{"d_model": 192, "vocab_size": 4096, "attn_scale": 0.172, "optimizer": "muon_variant", "lr_mult_o": 2.0, "beta1": 0.9, "schedule": "wsd"}
Each number is 500 + 40 x the weight over its row's rms, rounded and kept within 0 to 999. Layers, rows and columns count from 0. Numbers have three digits each. The size before them is the row's rms in percent of the matrix's.

# layer 3 MLP up, 768x192, rms 0.183, rows 21-127, columns 64-127
100:529443551517545457470441583440444524509492447550487485484513502582434507461514524557516550440550425444434532532565480570497499484477451574552555552590519470504510554513441468467552449514506471
104:506503566448554565490466556525499434465455557464558515501447567527476462488451534479498548510482505526453483546535499458475533502506487516483514500509459502619601473531455466529492506552476472
104:464521514548544503461495523452549489517507435553563532507465557539511468447491434400518480466539478526508410428530531458604477476476472584472533416515474467490489531473560506488515501522418502
102:482547523467498537511500516544450547494497526482455487519543494503541449476506479568485498590443584462452505505562620530483476522510542485465465531476420480521444440572496519486516480503491570
100:534437549510509560467548479460487482435474503475543561493428505448499479504576544508566547587539496512544436519509488568513464446507507525520478530415505544503498582526466517479558534502498491
095:526489518496470518473479425543461457470542557479555473527557471551497549449485482488465462462504522564461465572514465498537445470490412538441491451510502528477560560475572527436470482517488539
103:522466449508485528529484422519484442512461527523528497509541553525481494448476467494565513559490529522507487532563512444516482461536592488503580484565395500505524482477560499544525542488540515
096:502529490486485456431478370494541472507476551491504550519530440497615462490505487468497567499562403554455511538481488530506456479456493459554515422495493597533540474498383545532444528482471588
100:539562495505555569582476479506515454461492484483526484519539455514519500413584538558469525490562479547523512512505531499516498511481479507552517467482439447502579442531520464529488528487511527
097:521482483467565531548545592461530590481476455478535515466500497529539591444538524509484464474437505506434509506468498559462453535514512534455536553557496472505518520505502489566517474496574487
104:515553456627562468541489556500509525457554475485568461464446454467459552544517484527439573477449545545477593544484453451552473466526579529507597521523531519513493495568526521529471515478574487
099:491490573525456477486431504479524542489460551466517482528541450557459520537513494472481527508429491517505518525518506543506526421441561496600521489497486428505569512537486514602533460546498483
105:514517473546528506472552504545553507525493485448513451461530501541526505596513425490465502420499545595467516515518508525466456443512505464523498545548529484523465522506489450459446578545507524
087:536520471515513469514474495472472539514454436458501536585457479469520522543579469500492530421511506422572501529504482426473453554510542454505437545504499549458554539498553477409478443509492525
102:529437510522447562500454525519477478475485480554565469471425473525537599401461458439590459482472465486386451449560499445482473521460427486561493510504507440549513508504442553479507442465504555
124:501570492501513581516509494489484419464537469495490464510520415503506497559573535506542599454436418500515517562492449473522518539465506483499516541499457520549559501493533501450567499525494585
097:490484435547485533504572470530571537398498470502527498517449500557489450393464533452492504443538411492507555526478493522452511479519490496455535485478487493534467499523541522541520527516442508
110:470534520587563566603546483483520580515628523521526503525477584457399570490476445495481447563519465520536519459542481507522546433504499540488540551499461399507525513482475529516468405501474487
105:518433523512494588531464534536535578444542534533508559477500491523558504496511538474492513499548441500566456529510518456520516515484533523517570521491419487437524487588565511474427518538517477
100:440444495487463439513570491530523496532516449491540497576546516490544489475537507526552555445454496512540522478516500503514456535574510405531560516517471497448502507472517470500416476539444559
087:509440573496448500517527560499500479540534522529473545523510516498476551429546461461493446512446464490470497484420479538428500503472504442443489506430497516519456478558522480430521514514470516
107:456546433508453528509524543452500463531477497472468440532453505508525511525485489500556433465494516493461505514526587507512502462462486511504524486411497531534511474556599524497546482503606482
108:507499538438434466517435490445523485501427435531523438480547543545487573453539499472500502534529446564509492521497474518544473521521407450428445488511534510518490507491433523535530558505493571
101:503527496470474535496564528468584507463518522559514598543481511428505547445533513509468502467527467514467507444488533500484495444497522552531499510452514491480530460467444514504499539521534533
097:544464495443521482602536498531488495534475505515483509479498508545442440483532479545528446424520511467590496525465554499556479561494477503574527511547460527509555435580476538470514428524536510
102:484510495459511461434445545536510511459513464473573546543525427517512470585486513571588523492502447420461534567480449508553539461508473529479530500413450430490450503486547417526471508533463479
100:507481585533485529406467463495456528532515440588577511497473603478537437549480417507553567476436521483534511530477446507435502492493448503477519480559537438554512522528509492499457539502500490
097:442509467528484542410502425492462522474491519467431490473526486545528524566502545554537496495426457534456516513531499504439495531508486501449549499523501505429522544523520484477449509586476447
093:513551434530487530461481487553571490479485500487581561443542473489485426480462540490496489541471395527585497541517444469458463535526488468471477436484533532503463441515481490570500530462509500
102:475458536502561553540482520476527546511458470549524469499511465490463442525528452524476525445491469488457470504538566535511595547509522482525423463432436496458524489587482538492487476572472442
096:542567493442497457531495533462419485556515409528553552517529502461414509473493487486526514530534526550526480548442503615574527508501493454565474520519509507519555548423442459469533461545544487
090:554505493477508557400446469481468445561505444466486467527590486571479562418431453438437481555517524544525504512511518465447502570503452508500455517495520499509512514496487532467535485449508483
098:552540486554528509517437496461474523400465537530421441462472478434558512399560473467474537492508452470463533492479521497475556529464541527558528520550488487540478480517549573531506524454473476
098:513489505463479545471578524528541577474454519471412490448506463526580569476463508517550432492516472502453466465460525472431526565521451422503460424500513510500476477435492527531475454526575575
097:496531504526523491541521454493463437493525541462507501451491482484500446502463520614445521485474490466537497571543405553475480535528525508504483547442513478465477530478495472589502481533445512
105:488551432446540474471529424499557499519467484475541501450485505484571503469488475466404537455463525481508458497525489439508565450409426464466524500511461495513556537498441443478451535496448484
091:459522532507422489526526521530477549469476471453424440523556521585518489509521546504445415509469532488496537559488511548536473500479462465500518475505565454472456447474541533560407495545514505
087:532534555448450527470522476489544499558417466507589519553517427481523448529448529502508537476465453493505483562482579510476527531472479486494453511494555512454509523513476420513579545534499483
101:438469474484548472472487515371550521454554424517466475536496521521530411509522513537494556589513429550529476533546494464416497489578512496471493511587514486535503545513443484465454552482505520
098:503513493544441509515485539474524452506532455549515496471504453506550448495497495490522522476530441443484565565553482513485535522503524472418552447506474481468583491540529454435557519494553558
091:504530565611482506476457417486568427461551446458502473531523518502490458443542479445489490514460457605551484526530525491492469474497569510480499553506526472472520538446538504454518444490482583
107:502521474555495519516424538534487470505527519591505491522567446474542542575469466482470531498505505495564444494480495476467507491503476522575544516423503504516536503457536481505547522532490465
102:522496545498452490540471495572490527522445553570476521483494574539513452472482504555514519526566494472519509489484458497503515546549494553517403531474502439516497400436472468506524480530452528
099:503524477521444503472519493453463521552530496534554493544488445504501537518497512471514518514502440467467497498456491429565481514482496417521553480559528546434543424493479472588430526521473492
108:514450551483537524527556527477499485529431523515450396485457504583478518475476435563491526482511561455469511531443480529519523547483586545464495471556482460458516473458525435521591528439507445
103:606481528545456508554416420499496474480464497471539484475503472506516521485473584483506569496490583534499456451519497553518516378466533532440529589493472488515464510521507444463454560471471512
100:474523513454491541452486491511512535487525457520409513564483529502555474565480496515564509511565481489470472531525530522525449437452451502575597576490499536516499514461585541517472460530403475
095:554496496516521453521536447532561524521473491542531544550486476505536442513473471532533357526550550586527505499493511435500470490473514451484478575506555505491509464567534434526507524528484581
103:460565530542511477491441505464476494541573474404533478438444515487447537492492444500512504508431537500494585489564461516497496518470530452518507437544570476559478494523481508522442480541468466
106:428510517484517581529497465509490406408555518502532519480494494409510569555559544531509477483490463435542547490555552537472561570493476570562559532481482525511524521554535516517532491563468513
102:508522549494493424515478494426483462460478491489536458491500498522545476486520454462434512525523495522523533499498400540554563475499516499566466473549572487527539424494443539547485562502552498
112:584410538437518466487485530509505472425512490502546523457467507476499419466513475520469471538452497444533478552505438544509500433475517503464387534508494492452523561480522533499489437497488507
097:472498450610428491533443510458564578455507497523507404485468585531519531536536473429533493443535572517441544548518528476520565491407499563523481505467516539545527474555558500565422493542512442
086:566541493459532514479584449462460471527535461515521520515413467506498603479490468531404498512486555506458559505447502487533465491519482486510500450500582546502491521485437473472449433534509571
094:476447519470513500420536481508514417451540458531487516572550469499466477455498480504453532543513537519478542483536476540515432557487538532426429521524521512473546524524528536485464504492503481
108:551433456540562530502466467492519583519507503420442526503507530519578507547535479457478507479546530473417503451447502552511456472496455471513490511492558477506478561465560490491505457522456519
101:499457439499483549528507557555538521536472497471470536498548434499514456424404442478525497520512525525429455441569517540494521501551507549520456552488551462429459462486528447438540492532439499
099:495503451546475543448482469446471505532526509415522571544522493528427469481549518456448603483505447542503470528504521505502569487537470510505527467455510483483509443440477448471536456441474497
100:514496390458550457417486505487543474442560514526436502524495554504518425540491556440450482479494486493533437478515516463508524487456508525460520463525447525565415498534515496618545528479512548
109:495506496470465494541506494392561533466448536550445396476541474508529577536474506527449537495513515444461510474504540514524562586519517509478446501506429476489522509537485541493435525547491519
099:519464398472427488566491569444501542488501436496540492567558529588570440529481501508507497509432488475525484520497511514493538543492492545521456460525517508550510477487452515541464548451457533
100:492449442490599438409510562530510477444520490485519533543583458552521484476525515481532544482519453483499523520478483506571505458570476534474570518511542498537492567431481558519492554477505488
099:521474538445512545424466479514489491538464572523477520554518532490499480474532454402532486504471478504516520580440509544555484500520470410567480455494499522533499474469479462411515501531510471
106:575498435472423466560501537461486516588516473545435491481510570534464552461537423505518443413448508505469501560507552521462545529533507475440533496515455457484454485493475518537565451490519430
109:500452506442453553568454553573509521445548454449597518459498500470522522508569453576509542541491491523487467468554447535441549506483513418491467495573494503468531460499466489509461500460442412
096:522506505484496509493473526491554465562564451451451517532491469492547499461456465533499520521493540492521459506495442498582498523553559486450479539457490501473529472522488548436510519507497452
086:457487480437529476472587570506521501479445554475493471519461579489535516454560493486469550500479497537549531502564507466510482513458476449430517496459494445488517516447476442404489589519489578
101:467482522524473468409436504527393544518523590438445471465508426534557477495440469527496550476420570512487508462507485496463458506546517476505530491471500468536462557581496506482495457452506480
102:448470487520479492464476419557552492421495452516494488473555535456509530486465439511518480449461515501469481530452440588496464399592474510486491591436439548455489498531484504518547480535572536
098:376488457546486508472528539493543443449480531523459429530467495469531478530513479571527477532466490545486475477455560516565544525547524560458450543504496521597463557476495504486439554531492461
103:484529443470502568547474526590485533501527470501521546530465464524489494464491419512491509501481435561473507544455565494463455589509498467531532488505513478478444456453470502513506544531485452
114:494539468454518443504484517519581522446438473502441380499532514607544459480540539449442554510505553478470424541532520469454527535459453476517473511516507498489452536545504523522491482489479421
104:482487517484467499488462514497458518435531493527448478441530475567482487495498497534482426553509561491544549541491435531542473538518497526482452536529475541546423620453602436448518476463632507
097:481529542466502502514512534532503556460472430506532464459441457525486531505563506558535485441525471478480501580484536509473504615514456493474493523537508474560482502521452528454432519530492594
103:441552393523524531470433536458472497516452412456528481511531417545520535492481473517482537491519530497494549499556470529463504576496542411487536548440494476432532520426490467521544503531482501
097:439503485459455515494584550509546487476503539602482500531504585471525505588427498545420476530530468509504452501486448504455521511522511460488507509540495579562525500496468458562500468501544528
090:494555489546462569502482491471564439545426413470459545447479573471519589490513469479556496475522567500463541461507541454499430513487507540542468449516500505486454487494507454506519457486487464
104:512532510545507440502450465449499482567478499533557502486459488522482442492497436499547506400509547480548538515540459476453534526554462463465456513506435533525546427431516547553497525481584494
100:490467485512482455475501525506403556493516399569513497518470600488558527486504422459577475485530567500512469505522496536529492475550540457545533580481484515531507489498497502540451529479535530
106:441492451517487510460505518506512462464465443513515543535504457535480493461488530513492525543536468512545528483540556483533428499552543495545509549511480443454476502571495476584482522463449555
092:499518548483505525512493460447531531501447478513563538478467495509463443569483523608474554525459543492485465500508432564488480496494501442584519461525524471452570480517516503532480550467489503
095:570450431556454451491423468522474572478399532517523414493567557531522479506525576450515486459451479467558544574417548576453392484467484499555531517472497530475446528470509511481523491563512425
100:420470453492503474440557483510497484489497503514452497497469574541565547445479534493490549459476486423500478557490469496521491494598464512572467565508471522506470408498523490505503389471496475
091:534553527565489441465481394545451516537562517477452463516512493490569475490576535481511535502534573527573501562594495521490506457474487441498524503489559514495463445519477497496483554521513589
089:442447509485564526609498556498538517484520535536528467494526540490521580503493540503552547457509486502477438536456605473456516547508488446525450499503484481487351522533484519531540559498540455
101:589481528563461593481545450445472545451443493479529440455566505419434522572543487580572467522486510542497527532430480444442460511533519476549502484481514535526520492502516492521557522469500463
111:480479482518522494526575473475543445542449499458509470507553491444428501427545451521448546435511531534515501496546507586447453493456533534571501508395461557568532490491474475527566492485494508
092:481488453392486486445532423463442524585502456555523498514419492524532511442490461508492476465480504505574551564561534496521461483550514468506431443482599485545510508494504476434502441478510500
091:492390419574459518499538522504506528528458528477495530535540562475469483548451488540451492534471433446480510451481527509471443525530533605469445459536455503499523490483578459466557536506488482
108:502538500449513522499492523556519463552591497492462485500440462550538462542540529489484429514405524482414478487558483494511531539398551493471469510425456522534459476517498567536529512511483526
094:518540533499497620483527563582526532461528546542504506496497559495559546517519392497499515469466533475414476453570429493477538536538491506545521538488455525521426512429506506526446497499460492
105:464476525479499444495553473462490483506541496451508481466505581399472517543463542480527529449466449421482550524447517463557440503465556517512490517485540427476474520479479474413536535536488501
100:465499443514455478474427521473536478501456523543498486493478405511583487495490503477507537534501594434506491465511536531540530511482423506504426538523547488571477548595520439503502462521494554
104:556563552478472506549455474512574484536576531487446508523498484499454448489509502458427575476504600442513539495506576452493456418485503495513532570508495478495544495582463441491489569481484498
098:492472502486506520385511436506492546466501467513530475558520511514432450497437478540501532512476475516465468501493585480513547520493433528554477453467464470479518476467524518488466486514475430
092:459470480479485482563499452545505480526433539492546551507497510464504488487521539471513563566524492572514552470483547552501536529431499549468520548545524466528500505493513433519502485448483504
108:482453507480515509541501509526548454484484493533458506524513515527460528469572509489473501502593462523505524499462531483469498439519468475567509482434471537475525480484461518450448414510527530
098:529430451456512543422545511554507470533524451445414500527539451524561517464510458508470543477528479439532441470518607498474564531486557483471515507448451469572510563561432517577544495501555546
108:481490463460497492550476495481541525469531425486509490419595480545471447551532533493514508592532507506456513524529464502469555465538540551509525451471511546493530404517508475569519561520448579
109:470517502464537512496498482528550486475472500532518491555494503561479458456544361479503444464470487452420485484448490496550477544507506569452442543503489583571491492450551516459536569480481476
092:462426496474598559493523512469504523476483493532431549433512579516437457482418482463458517476505548518503546457549487576549531533514421547496489462506548426533500592494491529496414569463486458
100:442510490442436553509428514465482547530541465438493479504469475524555530456437502528488537485443536495477509517510416492560512543503550528518489465571501467533594401464580439488506453564535454
099:468443441457526486521561586477554515492500437582489532500461468500425449478521516502459487509542468525520550508503544528483575547599491488541455422570521508538488491512468528516477511504461494
099:516465486499488531534504510464539477515530476481503532498523575526525487544431475470470494498499482462538513509455546481534524521495522529459504489463523502544526410557478578490522430520539447
101:496487514526549560521525508544593549471530528471443451501460471560508505527500507513419482503526469415522546486505539463528532533480462554486488457550513498580418484547569570499439550512530411
098:467504487501505460464532527546504459462458471448494542481489586575534605496499535493529533509450570485447482575524463495443530555523533573532531485527499467522486440569509525567527509514490491
095:456461536572532460492466442472580466490466463549481521518486454531574508481504542417549557441582420474524437512500547492513523469472463554559563515458489488544517510514515515515523560535512513
# layer 3 MLP down (transposed), 768x192, rms 0.0905, rows 21-127, columns 64-127
098:503452519470584465416479565483482480496556455541429535454474575551474499478482445453481493474525433526462481436406503534499520495448531511473534453530496491447546469479423582485504451428455449
105:522490553485505535456545516517456515509505508463519476540485464511457553548475544452498505522539527550482441563593497479521464511533485521437442467536457492550492517516453526517522576532444476
104:503517541432540491416516525488560501478490491492538527482504467477453486452527500416544468459430571569513483539463456514515515510456451567461475485510541477475516486503489495565539514500532596
099:513454527483464455543402461547511497462559531478445521525531526494508482430501469551480495541439504468448427518432477503493486461513484445538554510556546435520558448525534529468519527539508557
110:505450545504437530464481538465497454543544472522470544498484452454516439488561556516485558574522421473562551485527497515545539493482541497487524428406507565496516554493469531495538452464505496
093:488510495457444483534479514521530483473519490459588504486530555454587445514586501471525516506508498557529492517514483513506478454451408480539479482417501581526566468555486536537518441531474565
095:542431562530459517493457466564544476499445581467508485514523500464478511458570507489495458536510449512533509512520468507466518424487570434534460428525462536529524508524571503504520521490566492
095:559483533452545576516518496516507494498558475420457501461562522563536553572504444454467472465458565487508477439508465536521496435477481473514454512398555520462555505552508514530529475488508472
105:469475447531473460478467488487436571489494525506637500455523526539512547526520508515457456522448521509439495498493568564456444510519503473562494496601474426495484528577456542511526488565459515
104:522521499550516526515539450470514500426496473441499480456484490490507471460547461530549439423457546469519414548514542505457503528490431518578490540572563443493454463440409561502446485484500554
095:522493509551482468506471488445456500446529581533505472515514545556495476502553472494433486582512477537482535478438523515595527496516514508476592531639552512451451490542554455582539475575486466
096:522464419539565472478509433516465535472489538536577597419448553502566565475525410479556460457550526469552508505508535511470479521553486559489518480537513549531534521516501583534504510492515470
112:465513493525537466480417514533501506514547575494467432519502548505487514523551451524520494491462464590462516496486527523436521506532492489490475474593430477440476487470486492470530553592552538
092:476511510508532523539521555589421537464494521480560529483542502565479477513465514416536491506512408518513445477560490458541523519514559479534440520522480485533537581470537491411510533524550459
093:478475541481459474576530486483465508424442477524516478472447446538505480476514447444512455546487445532434548465594448486462474470501488512454494514612539557483476514475480501444502460464506493
122:524564502508468523514505497442556460468499443483448478471559532483487507546552500532482510540500495496456507500469435476515434483508525457485529479232567476493495540506517464487487475519468483
100:489491518488552572544467434528496517521568536545422567489503475548460482491393437441534444498485491441495458405479478501538503503477404517484543436504493521549493471498456558509491507512455507
107:495495437439486487637504485485587480514550496509495523469457528472516453460484511530566481508460523535530478566512520457524483422494503547520544525632506483482493460498459501497513568494493564
101:485486533522491505500464566541555480456570533539446535480526534418480449490523537491503459526471499510511527479550524554559550542460549518499538511491445573507540505511469509485516487417425452
097:425540512492483452489425471516496534550427560494553546570468523472502532490519508548507551517473494570487489518412484524468413389522514459484529537537512560487491489496438486512499486533463542
093:433544508536468503518558448467502477453471504508502443486456423533497453527469515515491493482514550528491528494500466444516481463525440530487512495331467570429532489510469536489560491416434498
108:437486378469483449498467562480510477460468418460503520447488481532497480465559502497480494483520543514455555477489503489559541421465512499519512468422559510479603446493525517503515579511519473
097:480519446541569521547566558470549480523495506505444515395437473527442538519465500456448516472523544498454557514497472553491495487516453540551444569511540483516552517515542488511518535519450465
100:530452492459476477500495509446461541562527480427499442447524450549547465528508426472539521574527509444587535547527440503535532547435549520491525468465520498543571539472578540497519528505536481
092:486474511470491497483535530533559531462487503431503576520556468495492478570502510484590474469524428500433472579502521546455463526525545483554560513482500540493510488464560445480508493524548442
096:506528521504477475496507538466436468521533545470507474456472464546512442480546577540532450471546540583487516516460462433545535538445415446522477506415581497532479541455495476487529548516497484
102:509491540531493461490460549553533488622533482546523479492494564482534486493503453468529494502508495537497524473494493507421499480611466455442463454561535572489499503519530479557559442439527503
093:452567445534527475515521429511451553502514523530542496456451485526500544449454473501488446544566460465510541497548515494486534502555427458522523492506443502431550529552525576467544518476493438
098:472459431506508444500461568602547459497492472570477510515457491520468555480482442506518564525547473450540493432529499479406490427539558542463482558529499495422512507436506555497456438500560521
097:503524571535496519432503469498500480493464438430489521457504484436508457467600570471547569459525527546579527558477496473538528534572506515483537433391442513513479569519468511546478520440527509
101:494499471471491439559531476457470457477503476538517448572464585476423507454496481521531418494469527463518511515560447449477547547541506622409614530476509542445536509469512583544431472511510447
086:505542457515446490522483521458519487512517535522568517501429504487487502503518465441528549504441521551576493429491501425460513519492476503468456438521483473464534590551519487468525484485469521
102:512506541490502524448461465433496430510468544508442477439549547484524511531540470446512515495490500431406498504558469465463480472536499493495510563523564580422445482534463492503478487491514520
093:483565517481462449477506500456519473499555554503388448504467555513514425505465501478515478493499520553430565442534488545473514462565489464445438467452506490527500476546526479554515441436497516
096:476577528474493530518564530528472482463499545458501489481493446430475569479536559535507547523523493462567508532477500459492431531499483496458474468250540531469544527513537500480562495494425496
098:561537550484478543470510527492482485466517471497472469442496527509512471437477467449420477549527419537498535445585449550505468409501460484560521503436491412543504494488439553534507507516435528
083:536505546495485424528488551403475517420482531478485503510497526569470454476546513453498532476523479477482524517500443500471490539518536483421467512373601538524524587473443463585539493435505467
094:494521469502537438582479429499434525501535544475520449503480541547543535506499473481492478567544472500479522428533423457488559405546499557527499521488477488504531429519517470511484516447492480
111:510484453522525531471404513433502486528510463483435457491520537420482509476415429505529579495505403472508489495486506401436457476501552505519496489520562516470560503509458481551513541440455461
091:408506539527484514552431550448431474496459442520469484474502477422494563526413513443490497554524472471550465485503436500410466557493433563495548453564580498501554592510534547478563460492539533
095:579509453460445470491495514542484547416501516465486494514566470524585557530433478467512553500484517454513438474524460516502590512506471534486469546462428523486509551496543562544522455445484458
096:458510465415492457512523441469493467479438550448506448506530416456525486458457481490563440545586506466532519463516476563557478448504451462459476608391505515414488559541460504438486473495509497
110:532546530487463462450487431537488527504498497488479485485484513495482494453515515476548512460447520437527481475465452489536564473484503542487477515442480519470436450454481502544449548490536471
098:511481499437514487501483512466552540478479458569473442503576499493501501463565510483516505554499459506420529473374447466452456484510438550424551525572452490430503518500495516484497505531459495
111:440497441492552487460521516514539542506470449516505502542476546519539441485495489466479499466487517484506483482506533567447518532529516514467471430511473495451486419543506452395572494533479539
097:482538421510577529515548544480457514494578515526494482543585565503540479444476537397542474611529545499556508461550500514527560477507486545476495501607506469478439484546506440526466518505494470
103:499534437399461556571483475480511493451513484453497514497471348453522516460536517495460499500456463467474473532562504508544520511479441448504525459476431430441468497533440476485521545448475552
089:471533481463450489518444502493509556536492550458471489478442506438487414421447556501473500425487452464471504509540577483511458437474489485551517493460516501431507607566504453454481394515424470
099:525486481481488554542464483450494572523489403577476445547483533475513500518514521503482434514553505543550468448546482538511503440471509468542520470496526528516425488550443487443518494464545436
106:535605488551450502490555437441526437506526525614505471476577509482561506480523478523472524464455502484545475562523502464433430546534479469475510469261549456477481530565534495424518471494503564
100:472479564498444505583473528477617501523504471548505510450504489485480490476491490479496474588504484555560515532493496483507454498509432477444548610528528433559569537541432535430442511481477481
107:528526445471508478562520502491456440527485520469517482507467522544400467473586529514503469496488517566562461511519511525484516510447414475499453503534484506512553535549473524548522466481490543
090:455428518523475484533447509577565517482467556455521537463471512510487462538510483515498446446471499537479543489485402471508446495512525513525445524478537533450502512513438441512426503500528479
103:478528541523531506488523485587520485515481433543434514470501506499396482472482545520522495549525454499501555421487479501429466516485528493501456485471514462496544432551455458509528521455460472
099:461576507479559528506531526397467526507594472456557506455510489445490504501491487497584504500491500520479465480495546558451504479510561486493531441517453456557448476455555461514530480447480426
107:548511459554499511476528564521505532447431469482437577483548498465531475464585491425522484515491511514434558513559508501527505442497429468551448495580501487479470464517443538459520431492520493
097:503522560548505561485476449488523479480448438492485590510562560536505497526482442486556469503424518485517445415508443538457457485444517540526482468504563537472493487492489411511559531472507480
093:525502586474479479535405541515544537501481487478429462422539530538441428468449551528521506596508511415538494544435477459517450400522482561443483501420495565500474530495438527485436460496479512
100:446482491475508509568431485517550578526512501472450519493486454426509509484470504447506448423520534515541498480507485455525494479455519496428543435473506558499470497464499553460538517497420512
107:563459494478450516578580498443526513540493442539430521528417470534509538474490534473526482534518470500403498522434506474527523503561511500544453458604472500477511452528460521485528469517491491
102:492448490512487524458545476458472544503487545573512475478550525536453488541479597514536547462510434504611530536560487467543552540458548539434477473511466481490500447450578528527503510513491563
098:500550491513596479414483536478430496496456532500459577534535485518478514467464512525497480473546517406420530550496537482523486522505510597460458449492534511460453521465536498524546471538506570
099:515509541538481560477488505515565525523574483530490480458497508482532472529539540406536518545497525489539523466511529544548522508534511482469460463485483481487486536505435464462504515446505500
104:460476501486505519479480567490552508572496545492472543484546438551478519534539521453468452540531521573472487517557574421494464515518500471533471474549489580458470416511485462513525514466549485
108:557500496555563467483463544561428494505561483466507436442445504467591466441447494469495530446484512405478550409483440559523468486526479524504496540480434492457574500551458497512501509560495493
097:443483518488448487494489526564548498505476472452516490503424480484483469511522433533490527480514504458534490514451538514507487471555550475488503552430429461424409497444468538480545421500501574
092:489525443511499479525561457546474555475417537508460541523493520438543561451478484495520474484468500511510488466567517490488549524477485489478460487463508561515431518467407466451471520484538549
098:498525471477514545456503484493508468487497533460553542473515450474551507529452462475536586517436534519535527531518478421466531512559511444461465513400462468547451493539439454475472451440498488
093:483539575536515494552481519487546461561513503472485465500467553521541529436536528500477482520495484521443533511457505493524458482505495558454493567426555549446547407544474518494508422488504491
098:514517570577485533528454484509548535529452460503477475479486521469557524491467525446522490473470556479450454486438497440468572534532592455470555502395505504449519482571485521550477528502482495
106:554526473497485570516519505468543503524520480489444436579508545526434493483388475496472524495441409507515522513522474571488509556543475527584527537593484482484533494446436541507497520525476492
097:516501481539525564418520547481475478509475531469500511494446479490471443530514458477568480452517452487517512545461487496545512480483484495458470447633492527490524479489529512517535528529577451
088:527445460503559488523502496499512474471477551471490464533496559527516486517487433447484555493517412543514521455450493486512484486581521532522533497523545545488527480450440550489543495465448479
097:472494561556491484521463548449591497533494491452506494470489542502576471564456488470458517509517454600503505523557513599416475507518532439458447531446500494445478490508443484503504458474513456
095:455481518507507563455428570550536536476412487490494483534442498508447458531455549526538600499540502520556557525508581489452478541535536539470436507397510539434537492518486511478525460488490507
106:433480461477533492522446567475574488508586456480552507518455516560548445465464452529480493531512526502540561493490494517545472501528507517529530474453518496441549549549512552449442461466525521
095:459555498466504480422526506490504497535452462524492567519498523477491562559442515538546431457517507519548540465463523532530477622470443559469464532500479438515516530444537518555435413520500506
106:534509526453509473514570524521506486589454446463418502474535518528536546549488454524488590503515468452602542488521457558496545475509469565544536458383525488503517437545469478481531547454568477
103:468536520503483479509464423483449466439529519545546487504450564452520460417502490496525490516464559556451461504500435442501520475539522469560532465498516522532507510524461537450555484497445485
098:450527482504488529500518507498497527486486480541487478431544489539516416520533521501494480490505580390515522438445488519532505453464581476503535446487512559488499478448512551501451539424557450
090:503501486419492521535487511489557389541505502527518483519565541523494473470504525475515474516525553613496536439475420555489473538503512510481511520439474527506511484504465549477496460410485526
105:572476457561456488540567500522520450560529493481535505490435477535499594420502504536558454543556430558440465480506466500467488526457507500484529490491561527425517573459475502559511462514476522
096:541580506430549473452477526497519512495453551472538507509476488544522459448432488500563582607485490511492492514508564500526485428483476410462495509495472455448489508503453430458568536506424453
084:472422529470501445504482409486529596517496519450469503506532468468549455523553507434491456515544487536509583543484495475499524481542523536428488500474533490464436548471510488548491538417487520
088:376521505476462437532495486430482510475481522479532458498541466571517461563525503448485477491494449501517505494492491494471540496531468523471565453461486479512456467474548452494592534512613537
100:519491481564465542509498531483509511544527435448478507500484493436456483512441518543577541522492500510505454451507459551546510538464457577532453530514475519496500509461510471509483492423526439
110:562560431487466549461565501474475569502555477496479532516528504523497453560572543466485503473602514493506480616511501561545531513477544523525503470481486492466465546517498431487490537507557492
093:526520543529511506536431496530525528522506538548502478482489458468510586457432508471511516493529542563483509431495515527504481476474505498481455551456480471457488461540467523537489562460431489
094:533554475532499430575484417529478519521538498490480494528464502529515504492543456513563471529522445445439475491496461536527477485479557486475472539495489460507513475537466523542537551491550481
098:538534490508435545507476459485544513544541415502449492555547509539474489552562542508490479511475505463419487548558459510441536568504528434524473460453521528510534466494467539498530552544541533
091:454500458543481545556517523540542480500500435594488421430513529510454565528481505523502490479478505443495496522518579517457472474476466468469536456407486517436506571567454520527483552487504497
101:457432544536504500505486608513491434511463593527502519574495497494494512487468560494466463458513522448449490566460509485565470492495439446494455500532516480465518468475418378477480490528527499
102:459567477531539442534493507498523469533493468595522473531490526471548543586439484395503456467446459530470535514480504477442367462518516494471521471453438476540439513522478483450549496503529547
095:531534500421450520570521457558519460489570489557532528513494465454514532426540548521508474508482508509474497388551502391469500459458434500379479499480524577575526558548535530484537540451447557
093:510523472608522517551492402492552474553476490486441476477488533537498546437468496473535460489546491563465555529460487465493435506461554494552444406468524610565570514488541508500516522480493475
104:564499479497535531512490503506551428493505566450482514498519537499469506463528492521556435540450515486530444443524533499491454438448539514513469538445508532562526493540498484567552533473482448
106:424481496519506514521505494559499486499514450471486529484424442490509512501533560455492507495349486527532476563450516567562512546494512473476525456448435538516586529550602484500527487577548442
110:535542412479430514505510472539498489460502518447479457560541544466502542518485504554538557470478464467558528487523593530493540531516536569597525515491481459456425533539463503508535467540479517
110:502488497461493598496502441483476478516522480488462491452488480555451456502528456459465413458463494533436520546622534562531520546517553542460511529493510539501461452537489527521503447539491507
104:477431570561592540432493545523549509431483478388510471479468478531482475539474583540513481482443513538516519561483537477497473533535582483506467543587505545522518463549567475436508491523534479
094:482462515485402494509551537440490426497541385520469523517553559444509506476482471501532519482474533554534536497508561443527448508428522491432489499503472561529529522542493487499475590521478467
100:463595494506536516639493530518520505439482483522467508467433588435484389577545496489559495543504462470481520480519495478530478493517502504534495540418509429520505526507579402531580461496533515
098:573455524520432475554516486483472530427528534518483509495593445501475429535473513539507520470537424526517506517523500466528511504576494500407464465537444548538503520427521469484504497425398528
100:515445489478466516587418492488477518480442518464619491573530453487515518449523471549563468499501471562532526502410514502554480514579478474555572533567495479493509530488452494500526437456496469
109:505469413598563479489529519505552492519511473469477503548451554477471519475494530524396482562533481477467542504464508489569506540492507583477471450490571489445467497444529537474493553498520432
107:473490509545511462521532549575591482498470509528507542474476555533458458427493560520502463479437527524521513563425483478600475470536562487446443543539466524531486452519436526577532559474484500
093:486455471526497455518528540608518469507495525519453445566489489434489437506558486474531460492454516527516588465500437465540532518449509503532463520463494441476480462510496470400517547536522504